config = dict(
    n_layer=16,
    rope_fraction=0.75,
    init_std_qkv=0.0178,
    lr=0.00147,
    weight_decay=0.11,
    train_tokens=649900000,
    dataset='wikipedia_en',
)
Each number is 200 + 30 x the weight over its row's rms, rounded and kept within 0 to 999. Layers, rows and columns count from 0. The size before them is the row's rms in percent of the matrix's.

# layer 5 MLP up, 640x320, rms 0.0557, rows 232-261, columns 0-79
104,171,173,220,223,181,271,203,172,155,222,186,187,260,166,267,205,191,217,172,243,220,165,177,238,191,202,210,158,188,225,250,179,256,237,187,189,114,219,213,233,181,228,174,212,134,191,191,203,258,201,238,180,211,203,222,145,171,194,222,156,198,225,189,226,203,223,196,191,177,209,188,196,210,168,189,248,202,205,147,182
104,223,202,206,204,226,256,172,229,233,247,195,197,206,205,198,207,167,196,192,195,231,216,212,157,208,172,233,214,224,134,204,195,156,228,149,150,142,179,243,197,186,227,192,238,192,142,177,234,197,183,169,200,175,231,215,221,219,219,211,142,181,203,229,168,196,221,181,201,210,238,174,186,217,187,206,161,203,215,213,197
106,214,200,199,137,201,238,217,207,224,159,209,243,207,136,192,229,207,200,217,200,201,226,189,216,257,175,202,175,252,183,250,169,248,156,174,238,182,147,178,186,186,214,188,212,216,172,193,223,166,153,301,159,198,196,190,169,190,208,226,192,144,228,213,206,163,143,193,218,180,196,205,184,200,187,214,228,179,185,159,211
095,211,160,161,240,196,177,163,231,234,222,234,182,207,206,219,205,206,134,184,193,287,212,190,186,202,196,229,145,179,167,218,212,198,250,178,202,189,178,182,168,210,130,260,214,212,199,165,186,212,124,168,186,235,242,132,271,167,152,177,180,225,180,188,204,249,223,169,244,208,196,219,223,264,226,170,163,223,201,184,151
101,193,189,193,149,237,196,209,162,145,203,192,203,219,165,183,220,121,205,210,239,177,226,216,157,220,208,182,222,148,202,208,225,212,166,234,222,184,226,261,220,192,245,256,215,169,192,161,260,161,235,161,191,195,226,192,175,221,215,177,195,241,170,168,241,216,223,214,208,210,181,232,203,217,186,192,240,211,181,198,180
104,203,249,196,237,172,227,163,231,235,224,168,181,164,228,125,208,169,244,230,224,180,187,192,172,159,208,182,185,208,206,213,222,199,159,214,219,137,173,175,199,223,197,231,230,174,203,220,214,231,172,193,209,283,224,170,209,180,215,239,153,182,200,214,178,239,149,153,175,185,200,247,217,242,223,177,172,168,204,193,175
100,174,235,242,198,227,202,226,227,238,134,232,212,211,236,158,197,193,144,189,199,181,137,191,196,238,203,154,216,200,145,157,201,180,198,273,180,165,219,193,200,237,232,163,206,236,189,209,220,194,236,161,212,238,221,181,210,138,198,213,203,223,179,190,224,246,176,226,200,240,231,166,257,215,148,192,179,200,216,177,153
098,219,193,193,193,166,206,225,202,234,176,180,171,193,228,249,168,162,223,197,196,225,163,195,180,211,219,191,215,167,220,215,188,207,246,226,243,194,241,172,155,204,166,191,248,160,228,149,199,190,204,229,222,201,190,140,183,187,193,242,187,193,257,218,180,191,168,202,250,149,188,222,210,179,220,141,247,192,228,173,156
111,235,192,207,138,194,183,137,230,227,171,243,221,183,175,180,218,184,198,216,205,199,230,189,201,199,226,275,192,218,212,247,183,227,154,222,196,212,211,199,210,235,208,267,171,169,215,174,196,145,249,283,157,188,239,225,170,181,221,212,186,259,209,222,237,146,200,216,218,143,222,214,197,181,193,229,213,200,205,207,206
096,226,162,202,172,195,252,209,185,260,212,225,199,190,151,202,211,223,234,155,145,191,210,196,172,183,221,239,220,162,212,154,215,144,124,223,225,184,148,185,165,227,159,168,188,218,305,202,216,137,192,166,205,228,155,159,220,182,221,192,185,199,233,198,202,223,161,152,227,207,215,198,206,247,256,192,181,162,222,198,201
104,176,221,236,177,207,189,201,190,239,204,161,223,223,186,209,208,215,179,150,190,170,262,222,186,185,196,176,253,174,182,172,179,260,187,220,172,222,190,222,229,232,211,207,164,184,188,132,249,217,240,244,240,144,227,201,184,231,180,225,177,186,202,224,244,202,156,175,172,210,217,231,173,248,169,175,232,205,156,208,254
109,185,230,193,221,205,187,211,142,249,172,227,197,214,192,203,225,209,180,189,217,260,227,193,228,187,191,184,238,177,192,188,199,185,201,187,203,240,218,169,198,173,203,212,192,258,180,194,152,258,191,176,149,216,177,182,255,195,171,160,158,164,201,211,212,212,152,166,156,189,227,185,225,259,233,216,214,181,210,198,203
088,237,217,217,178,253,177,181,239,236,180,231,155,172,190,232,202,185,171,207,180,192,267,175,171,216,212,207,207,202,149,200,197,204,188,228,164,263,179,176,181,174,139,202,238,230,205,201,191,236,187,168,189,184,212,151,228,212,202,175,195,185,271,211,217,137,216,222,171,193,173,220,132,204,221,191,214,221,196,176,134
106,174,244,222,206,170,187,177,191,120,188,191,210,235,219,181,216,215,197,205,238,187,175,209,162,183,193,191,223,188,201,168,222,223,231,218,212,209,224,196,156,224,157,192,217,134,165,186,192,229,228,165,257,219,206,229,163,245,187,213,152,244,214,175,128,212,234,165,246,162,198,179,200,199,190,247,201,195,161,241,220
091,190,209,216,206,198,157,209,230,219,217,192,243,169,167,207,187,182,185,190,180,182,208,222,165,223,172,202,157,227,251,189,222,176,170,213,250,262,194,232,177,235,154,240,272,126,201,279,159,149,218,230,212,237,203,174,161,183,191,178,186,205,252,205,214,199,186,204,223,233,166,212,131,176,230,168,204,169,141,195,220
100,224,202,220,164,202,235,176,168,266,221,169,164,178,217,121,198,235,185,226,196,212,171,190,188,218,224,200,197,190,197,142,210,143,180,249,170,187,168,194,202,193,268,202,245,199,204,250,216,248,152,188,153,166,244,204,237,209,217,181,211,215,173,198,216,226,199,168,235,187,219,189,252,270,202,199,151,227,178,192,218
104,194,153,165,211,195,222,194,201,201,222,181,191,204,231,191,193,188,183,204,173,205,180,206,223,222,179,203,186,211,191,185,274,197,241,216,217,211,213,179,174,234,214,198,239,159,210,203,204,239,172,147,183,217,151,234,217,177,218,214,228,252,199,235,265,161,199,175,179,264,174,241,203,244,219,196,210,185,261,183,160
105,201,217,243,240,139,212,196,218,181,239,213,197,202,166,203,203,208,221,233,224,214,250,191,167,182,196,201,174,178,217,190,203,203,185,220,123,204,167,208,209,178,268,282,151,210,177,240,175,201,219,197,228,166,191,186,223,204,236,202,207,236,246,177,227,184,154,217,241,253,197,125,197,169,193,124,189,155,178,201,229
091,246,218,145,162,189,104,206,243,214,194,232,209,188,225,171,207,197,190,269,153,196,238,179,241,279,232,200,274,221,184,185,191,199,228,192,194,191,170,218,195,231,185,194,169,225,231,242,160,174,184,221,213,235,184,154,190,186,238,208,224,200,226,192,258,203,155,203,214,180,178,238,216,259,206,212,239,166,192,279,144
104,178,208,187,193,151,172,167,234,185,211,215,200,242,189,160,190,164,141,186,167,129,229,188,186,134,196,194,206,169,214,197,187,207,186,137,123,253,227,153,191,211,221,239,199,193,190,191,195,215,206,211,227,184,221,208,214,217,211,202,212,179,191,199,193,159,171,183,215,200,202,177,245,195,235,258,171,160,221,105,139
099,161,195,218,182,145,206,218,201,259,215,207,224,242,159,180,224,193,201,180,266,191,183,201,245,142,217,191,141,135,171,252,228,231,176,250,216,219,216,173,164,213,210,212,211,163,215,210,178,246,150,220,204,170,206,172,204,219,185,209,236,181,206,234,244,162,174,192,185,185,168,181,149,182,203,190,235,198,213,205,233
094,164,227,216,176,163,201,166,178,172,195,230,245,207,164,209,182,180,197,204,167,167,230,259,182,182,207,200,201,179,211,132,218,213,201,204,241,166,221,204,160,196,232,215,183,195,236,196,221,219,178,284,208,196,222,209,169,230,182,194,158,197,162,175,239,174,189,176,205,271,166,160,209,228,180,180,172,157,241,194,171
094,264,181,216,159,223,197,142,208,191,213,205,153,196,200,217,176,205,209,217,159,135,191,202,194,209,210,193,206,215,131,178,227,128,156,190,188,199,164,269,119,152,242,181,224,230,223,180,224,211,214,169,194,207,248,241,215,217,183,307,195,195,205,233,192,154,155,175,165,226,180,192,228,165,204,224,199,258,180,196,161
102,243,235,233,191,189,207,176,219,177,164,177,221,209,220,193,205,195,207,222,198,263,184,135,180,213,176,201,203,183,232,196,216,279,208,156,165,199,191,205,193,200,248,250,128,181,216,158,258,212,173,164,176,220,205,245,203,196,173,243,128,247,184,202,234,201,233,213,201,247,213,151,240,174,197,236,236,205,231,221,243
106,223,259,234,157,237,195,228,214,245,195,179,186,223,218,177,205,244,184,184,157,191,174,166,137,226,185,131,195,208,192,227,217,199,226,201,192,190,166,202,215,262,187,204,191,217,167,212,200,154,181,211,281,173,226,180,140,96,179,176,218,156,183,256,183,171,222,157,238,209,223,222,190,222,196,211,184,205,228,189,218
089,207,182,188,184,193,150,160,171,266,171,199,222,211,195,211,220,170,164,167,192,188,156,222,193,245,169,199,210,244,188,221,167,210,263,177,246,179,226,155,209,180,246,174,149,241,178,173,167,202,237,183,193,221,243,240,171,233,237,209,203,204,257,245,159,176,188,184,205,217,152,233,172,218,213,192,204,240,269,213,203
089,179,189,177,211,188,219,234,216,222,135,253,204,189,175,176,195,202,227,238,181,202,208,244,161,181,218,218,223,228,174,213,193,224,166,212,258,145,194,202,251,260,215,190,207,162,177,245,193,171,178,222,217,185,171,210,190,198,179,201,237,171,213,173,155,251,157,198,202,173,235,166,270,207,205,201,188,218,238,159,168
104,205,250,217,163,231,218,195,223,181,173,172,243,180,143,199,200,220,198,158,174,220,226,149,212,214,162,195,221,212,195,210,234,210,199,188,209,166,200,238,235,192,232,220,217,229,161,190,172,224,232,210,188,189,264,190,179,211,197,191,242,118,212,223,195,220,187,221,210,195,209,221,197,193,208,196,240,222,191,192,243
097,215,164,213,145,207,224,185,247,200,176,196,217,211,198,207,188,222,180,220,195,139,179,222,193,223,245,182,208,156,233,233,199,207,178,226,148,186,181,182,244,240,225,224,192,193,218,218,241,161,229,166,153,150,149,148,172,237,183,152,205,199,234,153,176,197,130,234,246,162,199,187,215,213,222,186,178,191,232,177,241
091,160,188,201,155,199,196,202,168,238,189,200,214,194,238,167,194,172,205,236,237,211,196,229,210,201,220,241,209,158,213,212,210,234,174,219,168,149,214,203,188,231,210,222,165,291,219,157,163,145,254,214,203,168,248,259,206,209,222,196,158,225,235,174,160,221,162,228,250,85,235,208,198,124,230,147,242,252,307,203,207
# layer 5 MLP down (transposed), 640x320, rms 0.0528, rows 232-260, columns 0-79
108,182,225,217,177,203,208,209,230,194,214,148,203,257,209,242,203,187,226,192,248,265,190,182,186,200,265,219,182,203,237,264,185,241,200,182,184,145,222,195,203,202,220,191,189,151,226,202,165,225,162,186,230,211,183,160,158,200,221,229,225,212,152,198,246,222,218,224,193,154,209,186,246,192,216,245,235,176,231,202,168
107,176,200,207,210,220,160,276,202,216,178,173,235,221,144,215,170,186,193,164,164,149,207,147,253,198,244,194,166,250,193,198,216,206,190,198,166,219,210,168,182,177,189,215,237,167,192,241,211,174,159,226,162,186,198,227,141,163,178,177,178,210,195,186,237,169,200,217,141,270,174,199,191,186,206,245,208,265,153,199,183
106,217,253,204,185,226,270,179,220,233,231,232,243,203,196,190,171,238,165,239,220,232,191,173,228,220,206,256,194,203,164,163,175,176,225,196,256,198,198,148,233,251,178,198,193,184,182,194,230,240,218,198,200,214,261,137,157,219,203,186,203,217,164,153,215,181,187,216,235,179,136,232,185,222,234,230,178,223,175,168,263
087,163,234,240,150,242,194,208,172,180,186,188,268,180,187,112,163,208,212,229,201,152,177,176,226,149,233,214,175,177,195,183,203,201,217,225,151,227,233,211,229,212,194,152,195,230,215,169,216,166,153,254,172,216,166,191,189,195,197,182,224,250,223,198,201,223,181,195,177,180,248,164,185,190,155,207,211,199,160,145,265
105,211,204,184,196,226,211,179,175,231,205,169,199,222,195,218,210,215,204,156,243,225,190,223,196,216,189,189,203,235,187,148,184,204,204,124,169,238,246,177,218,235,147,137,155,174,238,200,213,248,167,145,174,194,186,195,190,225,211,213,166,200,244,199,188,167,146,218,185,129,193,215,220,172,231,212,207,161,206,261,203
106,235,194,222,149,213,209,220,247,146,181,204,148,198,240,207,208,201,222,191,180,191,206,189,248,154,200,208,236,200,204,232,220,167,202,263,180,148,217,170,138,233,171,192,247,168,232,210,217,170,218,179,203,201,226,190,193,191,237,185,213,191,225,220,239,237,207,276,233,176,166,221,168,231,157,202,217,154,197,201,229
099,202,207,212,150,218,235,203,234,262,187,221,231,213,260,190,208,230,171,162,168,267,187,210,209,166,207,174,216,132,187,185,192,227,196,253,174,248,184,252,179,241,176,253,220,211,216,253,206,187,192,198,173,200,266,160,203,186,243,204,218,224,159,230,201,249,209,198,210,218,280,192,238,187,165,258,206,221,255,205,194
103,227,138,196,205,233,203,211,217,192,205,192,215,172,179,200,217,217,167,212,197,175,144,193,210,166,193,144,206,226,201,249,245,207,165,219,187,136,188,175,235,245,165,162,240,208,228,204,186,212,211,185,219,189,185,198,192,198,196,173,231,212,158,260,206,209,174,165,201,242,223,288,245,281,191,256,235,191,181,215,215
105,194,219,179,211,186,194,195,207,192,199,211,229,228,251,269,200,225,199,153,192,237,212,221,193,202,191,161,198,228,198,166,184,159,220,193,225,240,209,177,192,219,197,231,184,124,215,204,169,206,167,224,184,202,225,181,205,154,176,194,158,224,206,183,225,192,112,203,198,254,167,205,233,188,145,266,117,228,200,216,185
105,206,205,206,262,229,191,209,187,174,187,202,243,200,186,248,195,187,196,185,214,208,210,219,227,188,160,200,211,230,221,162,204,268,235,165,110,235,259,193,274,165,215,199,207,208,175,219,137,218,223,252,167,198,193,195,192,228,163,204,169,226,169,205,230,237,231,221,197,225,229,247,145,212,143,200,166,222,200,178,206
102,156,190,223,222,194,235,247,205,213,214,170,201,182,184,200,232,157,164,182,209,200,103,130,161,180,146,235,204,201,173,192,161,155,135,224,222,149,202,208,194,221,188,192,219,247,175,222,200,146,210,164,184,149,259,161,203,231,231,127,181,179,169,205,242,199,239,201,200,194,177,162,167,198,183,236,179,183,199,189,205
096,227,183,196,192,196,210,221,203,188,206,202,180,206,243,266,181,246,212,205,208,230,199,192,259,203,206,168,236,237,158,197,218,208,183,185,264,203,179,226,197,168,242,176,197,183,188,210,211,169,207,166,226,196,173,226,184,187,181,189,130,246,227,149,93,218,212,216,267,188,151,227,157,219,201,193,160,237,173,217,211
096,140,192,221,205,169,169,206,225,204,211,137,238,209,191,230,196,186,192,164,186,198,165,202,207,185,210,138,229,176,214,193,203,218,225,183,191,182,210,196,216,188,266,181,156,172,227,201,217,129,206,180,274,209,201,217,219,232,168,154,185,210,190,167,229,218,221,178,239,250,238,216,211,238,232,222,195,200,217,199,186
104,166,211,175,157,220,205,231,245,188,201,256,191,197,182,200,126,199,199,195,227,202,176,196,154,214,239,234,217,175,185,213,223,162,202,221,211,176,241,205,129,257,272,173,226,193,211,183,167,189,226,238,172,152,201,207,208,202,234,197,230,185,151,251,236,248,247,232,186,164,168,139,199,185,231,192,257,176,223,185,145
100,223,281,203,209,228,174,128,246,161,221,219,158,179,273,205,125,194,264,185,217,236,225,238,240,176,230,228,202,182,259,190,175,191,200,155,201,132,168,195,200,230,205,177,180,224,230,151,167,211,145,175,164,212,206,221,185,192,235,197,190,188,187,181,225,206,226,185,164,198,189,159,245,229,199,211,191,227,158,211,180
099,183,219,180,218,172,225,163,246,235,185,226,219,234,214,201,181,188,231,237,195,202,262,206,221,180,183,215,184,227,198,177,178,221,234,216,269,233,221,188,223,209,226,168,148,197,208,143,124,158,205,163,194,215,189,205,221,189,213,191,217,165,189,177,240,183,193,216,145,187,175,252,179,199,213,200,140,222,183,193,216
100,146,182,220,166,173,193,173,191,215,173,247,204,165,198,163,177,205,201,234,180,243,263,225,204,186,255,206,224,177,151,252,176,161,162,218,200,266,183,216,214,211,191,229,200,227,192,225,178,215,138,186,168,204,224,220,231,196,232,182,180,198,199,205,173,216,178,211,200,241,230,193,191,211,209,179,220,219,213,234,227
105,172,231,205,170,174,165,239,176,208,220,160,214,235,166,203,175,158,174,233,173,204,229,168,236,200,182,143,193,174,143,192,202,277,213,187,233,256,162,216,171,203,165,219,223,167,174,271,215,228,185,227,211,159,177,172,170,190,211,179,172,177,172,210,240,275,205,177,187,231,197,229,184,140,158,211,248,171,230,198,219
091,175,171,184,194,229,206,183,193,170,167,210,206,246,211,180,219,256,171,211,201,178,180,205,240,200,194,150,246,230,213,201,210,189,196,189,175,171,176,194,230,237,194,176,149,208,220,234,190,191,178,206,193,154,174,187,223,193,223,224,211,240,199,167,125,256,240,193,227,191,159,247,220,210,243,254,270,218,170,197,163
105,225,226,224,222,190,214,185,227,245,187,176,214,187,242,236,171,239,246,202,216,246,159,199,191,220,141,177,202,233,211,174,188,127,264,243,213,191,197,223,249,203,140,205,208,183,159,188,140,183,193,206,183,121,136,200,173,203,161,221,200,211,214,203,204,174,257,218,132,184,192,255,168,191,175,205,177,185,173,242,231
097,213,157,220,180,173,238,204,208,267,134,190,166,259,238,239,206,191,175,203,176,239,187,177,152,137,226,173,188,192,190,241,174,212,257,199,217,227,211,169,189,188,151,213,188,169,238,193,167,236,237,207,203,174,195,243,233,236,201,222,183,189,191,174,246,208,188,150,173,223,191,164,211,228,186,215,204,198,218,260,232
095,259,164,202,173,226,182,193,174,199,179,207,196,179,193,207,229,218,211,189,226,175,183,145,204,179,211,226,201,186,197,240,198,209,199,151,192,254,261,200,198,245,147,191,209,220,206,206,170,176,183,188,220,211,152,207,260,211,162,231,197,155,210,217,160,226,252,223,196,176,204,244,209,156,187,201,244,205,189,195,270
096,147,258,167,207,223,163,193,233,179,204,201,263,234,247,189,224,225,164,210,178,223,235,191,213,255,217,186,190,182,231,215,161,240,233,179,202,212,220,163,261,203,168,198,145,174,164,202,204,174,191,248,233,186,196,186,190,216,208,146,183,200,192,144,174,194,211,230,246,224,185,207,186,244,187,198,193,122,212,222,187
096,183,257,182,196,229,157,132,222,243,190,190,112,233,214,217,192,210,164,269,139,243,227,185,226,226,186,179,166,217,218,215,157,176,227,192,224,243,216,189,209,163,171,191,203,208,194,114,196,170,253,141,222,233,198,224,258,213,166,166,169,140,180,240,189,193,204,230,189,197,231,208,221,219,238,216,244,240,216,193,218
108,176,185,211,278,214,168,161,216,241,166,199,136,215,202,159,218,244,237,153,159,229,236,178,190,224,204,193,177,232,200,231,187,180,224,161,197,207,198,268,216,211,173,224,211,217,242,221,208,214,147,221,239,227,174,203,174,167,186,172,187,136,178,159,257,270,218,155,223,199,184,200,248,218,207,172,260,232,189,192,206
097,226,233,209,199,160,223,190,226,155,226,138,229,151,196,206,214,172,261,223,194,225,269,180,218,143,207,192,223,161,214,175,236,185,157,188,170,192,185,204,195,204,137,185,270,199,237,206,191,186,228,198,214,167,186,167,224,176,198,192,176,238,148,102,248,207,197,218,195,213,207,182,212,229,174,222,221,144,166,212,186
093,243,186,202,196,249,191,199,208,222,185,208,210,246,212,174,185,192,185,179,188,202,228,186,209,170,186,219,189,171,221,248,229,213,231,234,178,193,165,197,205,232,164,217,239,187,230,201,252,209,213,158,145,230,212,150,224,210,167,195,181,263,199,191,247,187,246,172,234,224,209,220,166,203,158,176,211,175,205,223,196
106,194,209,257,152,195,215,187,199,211,217,179,222,250,223,205,191,226,208,193,209,238,216,227,197,215,222,195,173,166,171,190,176,214,218,241,200,192,194,191,219,232,132,97,159,171,214,215,203,199,169,186,162,199,198,174,238,153,209,196,188,200,194,215,201,159,193,209,197,174,212,225,204,228,166,191,169,219,216,231,177
100,213,209,198,187,159,217,190,189,229,180,256,242,192,233,228,169,170,152,243,194,153,180,216,215,243,208,170,169,267,166,162,160,215,182,166,222,201,159,174,216,203,229,155,180,147,172,203,163,185,225,262,177,166,195,184,187,231,202,205,173,213,184,231,175,220,206,154,255,170,262,136,190,204,205,186,172,179,186,135,202
# layer 5 MLP gate, 640x320, rms 0.0607, rows 233-261, columns 0-79
106,198,227,233,161,224,188,224,244,197,243,196,182,198,235,202,152,151,194,242,163,199,228,191,167,195,181,206,180,177,233,146,192,222,252,203,223,218,209,234,199,176,181,205,151,213,191,180,177,232,155,193,215,191,175,190,157,186,202,243,236,131,204,227,146,181,264,173,245,241,197,188,184,256,207,192,203,160,228,228,222
097,178,125,191,219,197,211,210,234,163,214,185,232,182,195,181,192,167,220,167,201,199,221,187,180,188,173,131,177,211,237,288,238,230,157,185,219,156,219,244,189,196,168,249,178,226,231,185,199,166,186,219,239,205,240,168,207,236,223,207,266,185,181,206,208,218,210,276,267,234,248,207,158,169,179,221,236,246,173,215,168
109,187,209,212,142,209,201,223,191,121,200,193,258,143,209,146,183,194,202,233,223,164,199,170,206,221,234,201,208,193,218,228,219,183,225,237,153,214,220,188,242,209,187,201,167,307,195,191,241,172,193,228,213,175,199,187,229,236,253,183,176,272,197,199,213,227,186,195,186,143,230,194,189,203,158,171,262,194,200,135,216
099,200,258,243,180,195,210,196,188,199,202,188,219,200,156,171,188,194,183,200,213,221,223,201,171,206,200,243,194,185,205,188,189,177,165,226,145,226,198,208,139,205,277,237,201,164,131,209,206,110,174,150,196,183,197,170,177,192,205,209,194,220,124,185,262,211,160,123,223,190,167,194,204,138,224,221,201,194,129,230,179
103,209,193,159,185,195,196,193,192,213,224,186,183,210,221,176,194,204,226,258,174,173,270,250,173,216,173,175,188,179,213,156,202,202,187,213,218,204,155,207,262,211,212,227,181,270,182,197,177,187,191,191,155,210,196,201,178,185,207,197,205,178,183,170,206,217,151,188,185,179,253,267,220,192,183,159,219,231,233,245,159
091,198,194,196,152,244,253,178,197,241,238,186,201,249,255,248,203,231,222,182,214,261,244,188,232,159,229,239,182,167,228,197,172,230,207,213,163,219,164,243,149,193,147,243,206,176,239,238,169,190,165,255,226,215,227,120,163,230,218,220,191,217,154,194,226,209,167,193,218,141,239,169,230,198,210,216,243,235,204,215,172
095,188,138,201,204,245,183,266,187,221,285,202,218,204,141,160,223,177,194,216,211,204,177,253,261,184,211,181,189,158,225,208,209,188,182,189,199,179,259,187,238,237,153,194,220,151,164,195,164,159,198,218,183,168,178,178,216,201,206,162,249,209,161,154,242,252,185,186,248,168,230,277,251,244,185,188,189,199,161,203,168
101,229,198,173,193,204,245,214,141,154,201,237,201,212,176,248,209,246,204,217,198,253,200,214,144,181,184,173,150,196,215,195,157,197,222,210,193,187,179,191,210,237,195,195,199,149,253,248,184,180,199,246,176,261,257,197,191,232,206,137,231,175,228,158,227,171,149,186,254,204,171,159,223,236,242,240,149,211,235,158,195
093,211,210,182,192,187,190,180,184,188,196,221,209,202,210,140,191,174,163,191,202,190,219,236,206,222,197,225,248,217,209,216,219,198,222,163,281,181,170,204,146,208,168,174,188,173,185,202,195,165,210,204,226,213,216,166,246,137,197,241,186,201,187,266,163,169,216,201,241,195,192,218,204,232,213,225,265,253,213,202,154
108,214,215,175,235,147,238,274,214,186,172,243,260,220,208,250,196,173,204,237,214,207,199,169,204,190,226,204,193,252,198,231,138,212,190,148,242,194,222,155,239,221,220,184,183,171,210,248,143,199,112,207,224,206,200,183,152,240,162,205,240,214,162,170,204,156,206,195,236,189,161,226,231,233,140,235,156,183,209,198,264
105,184,240,172,168,221,175,218,219,241,224,227,193,196,139,199,193,219,167,184,198,216,195,191,187,206,213,223,209,155,215,180,200,220,179,227,190,176,194,204,164,132,185,195,212,166,167,164,166,195,135,190,169,178,204,212,188,186,207,232,209,189,149,186,223,257,223,198,192,157,237,167,245,237,201,232,225,185,197,141,203
091,235,212,184,210,205,258,200,143,149,252,169,207,179,215,158,174,249,240,201,211,209,214,232,195,161,173,230,214,226,234,189,176,173,117,155,219,154,191,215,171,277,198,182,212,247,190,194,222,241,212,239,198,168,224,171,223,214,231,207,218,212,145,204,175,234,212,202,198,202,186,208,170,206,230,196,156,183,189,210,219
097,204,202,150,190,177,217,234,218,210,211,207,173,186,209,201,187,226,185,218,184,224,278,172,185,216,234,195,213,160,196,191,196,260,152,200,248,152,175,224,263,182,190,145,230,237,223,175,204,194,196,183,220,211,187,198,222,186,145,189,211,168,217,199,211,185,171,255,175,173,183,215,219,197,189,203,246,165,244,189,252
092,176,119,142,233,211,222,262,167,235,248,188,235,213,134,143,199,173,164,241,200,193,208,167,223,232,191,179,180,188,159,233,202,238,228,252,182,193,212,178,173,221,241,217,202,215,193,199,225,163,204,193,224,172,227,267,196,185,159,241,206,187,199,214,197,166,172,200,196,213,181,209,189,159,197,189,195,175,219,198,217
096,209,190,196,183,188,241,176,210,246,213,175,207,204,190,190,174,170,220,192,186,234,192,223,196,176,223,231,169,201,197,197,186,184,204,202,203,245,207,185,206,194,198,162,211,184,184,232,196,166,236,229,188,190,195,96,214,237,190,159,235,164,220,182,265,194,185,196,143,161,175,202,155,208,181,183,190,155,197,159,173
102,229,188,189,184,176,208,208,268,185,226,223,195,233,260,172,155,172,225,206,150,178,191,202,240,231,203,150,208,206,247,209,219,170,272,181,199,219,210,264,151,250,175,194,173,200,236,166,179,231,147,201,188,250,197,186,187,171,188,215,237,240,147,205,205,154,191,206,179,190,177,264,251,250,156,188,225,225,201,236,197
112,194,199,215,161,173,149,220,212,212,178,189,217,213,176,240,180,197,200,229,182,213,186,163,179,228,213,149,204,193,180,227,244,281,212,154,238,187,230,221,248,151,182,225,182,210,222,220,244,258,221,188,217,206,221,177,167,203,182,161,198,207,211,221,174,235,232,211,199,203,246,229,215,208,202,251,205,213,234,179,243
092,248,184,187,156,133,212,167,185,192,229,228,201,239,272,191,197,229,160,223,168,144,190,216,198,205,222,237,220,243,182,178,190,144,207,138,205,216,214,141,155,182,239,154,191,202,259,161,178,199,200,178,237,171,161,208,222,174,191,238,255,180,262,196,175,157,166,229,213,167,179,228,209,214,220,198,247,197,200,206,202
110,198,195,210,200,169,160,181,229,209,193,196,185,247,232,217,188,192,221,194,194,200,220,202,177,202,202,186,217,201,126,269,176,199,192,186,158,181,203,242,208,208,169,149,178,184,249,180,196,195,223,232,220,234,209,209,159,171,212,154,265,225,211,231,132,254,252,197,207,185,212,220,228,256,210,184,193,246,236,190,177
093,202,145,197,216,201,234,234,202,227,125,185,139,210,234,285,222,159,183,232,163,233,195,166,178,182,225,139,167,217,163,212,180,196,206,152,193,179,226,217,205,155,168,222,192,180,242,179,190,192,258,205,243,201,192,205,203,186,210,239,167,264,230,147,193,187,190,183,195,213,200,215,211,219,191,184,183,201,260,225,181
096,208,238,203,182,165,171,206,183,159,184,195,187,145,207,208,227,197,211,211,198,149,171,198,163,153,183,233,198,194,225,171,196,195,188,176,232,226,235,175,227,251,143,174,225,174,244,230,171,189,196,162,246,186,181,255,228,229,225,202,226,172,216,205,205,196,197,231,156,220,191,228,172,209,219,222,204,162,283,171,168
091,226,181,240,166,239,176,173,164,215,247,145,184,150,125,176,193,167,177,191,205,190,216,207,170,196,174,250,196,212,143,233,216,228,187,175,205,205,193,194,86,182,232,164,225,200,167,232,236,213,225,176,165,235,217,189,251,215,225,213,200,187,230,237,156,160,161,128,144,218,168,202,188,225,241,180,228,192,206,174,208
100,240,230,192,206,194,191,210,194,202,156,167,177,243,229,216,188,211,231,233,171,244,227,136,172,225,215,191,206,228,189,203,118,209,204,181,172,201,190,166,194,204,228,210,196,204,177,179,250,228,230,217,157,235,221,192,193,237,207,219,183,204,217,186,250,137,183,210,208,175,233,159,214,200,209,221,161,194,157,193,176
103,172,210,180,215,191,188,184,247,176,218,221,146,181,275,205,187,196,205,227,168,197,227,185,170,181,202,180,183,211,248,244,251,189,257,176,216,180,203,224,188,242,166,218,165,253,213,125,224,207,206,198,179,207,171,208,153,198,148,183,131,256,270,181,230,231,232,215,263,235,182,203,237,198,228,162,166,199,229,296,202
092,194,148,181,192,194,215,251,168,216,268,189,176,183,212,188,165,206,234,180,201,183,193,169,183,184,267,197,204,184,202,181,208,204,185,207,208,230,131,236,146,225,226,216,182,166,215,173,172,193,152,175,162,180,150,144,216,231,223,201,186,148,256,220,185,182,206,174,215,170,228,197,268,198,157,188,219,214,206,182,263
092,205,191,238,197,216,156,197,186,197,190,184,179,187,220,223,171,218,194,206,217,171,192,181,214,193,219,156,220,211,175,207,200,191,231,224,178,233,173,156,165,169,224,199,182,262,187,155,210,234,216,152,174,189,261,222,207,166,251,161,225,160,164,171,143,224,206,240,229,188,209,178,217,168,211,160,157,192,192,219,171
107,220,224,157,210,204,229,199,207,206,205,182,184,239,184,164,198,145,216,217,219,200,212,166,148,195,193,198,226,246,164,243,209,214,213,181,203,250,220,193,227,212,220,192,221,156,242,178,171,119,190,187,181,234,225,165,114,238,158,152,175,221,184,181,253,192,189,209,192,243,199,187,256,211,197,200,206,182,184,248,260
099,186,194,209,162,188,189,234,193,202,169,252,203,220,203,280,207,236,206,218,197,203,165,185,144,191,179,168,181,226,159,187,195,232,233,163,230,185,230,208,210,211,234,181,171,234,166,147,206,211,189,271,268,196,201,177,148,213,208,199,218,223,232,166,166,168,258,205,170,174,211,239,213,177,175,189,208,218,135,199,184
102,198,214,258,189,223,241,151,220,161,215,141,203,183,224,199,281,194,219,199,205,182,253,210,161,182,163,196,209,217,207,211,192,208,194,229,193,94,179,236,147,267,244,197,217,245,219,191,176,213,207,225,202,239,211,232,188,184,246,225,155,215,189,190,184,201,209,212,243,206,229,181,172,199,224,209,212,214,188,232,213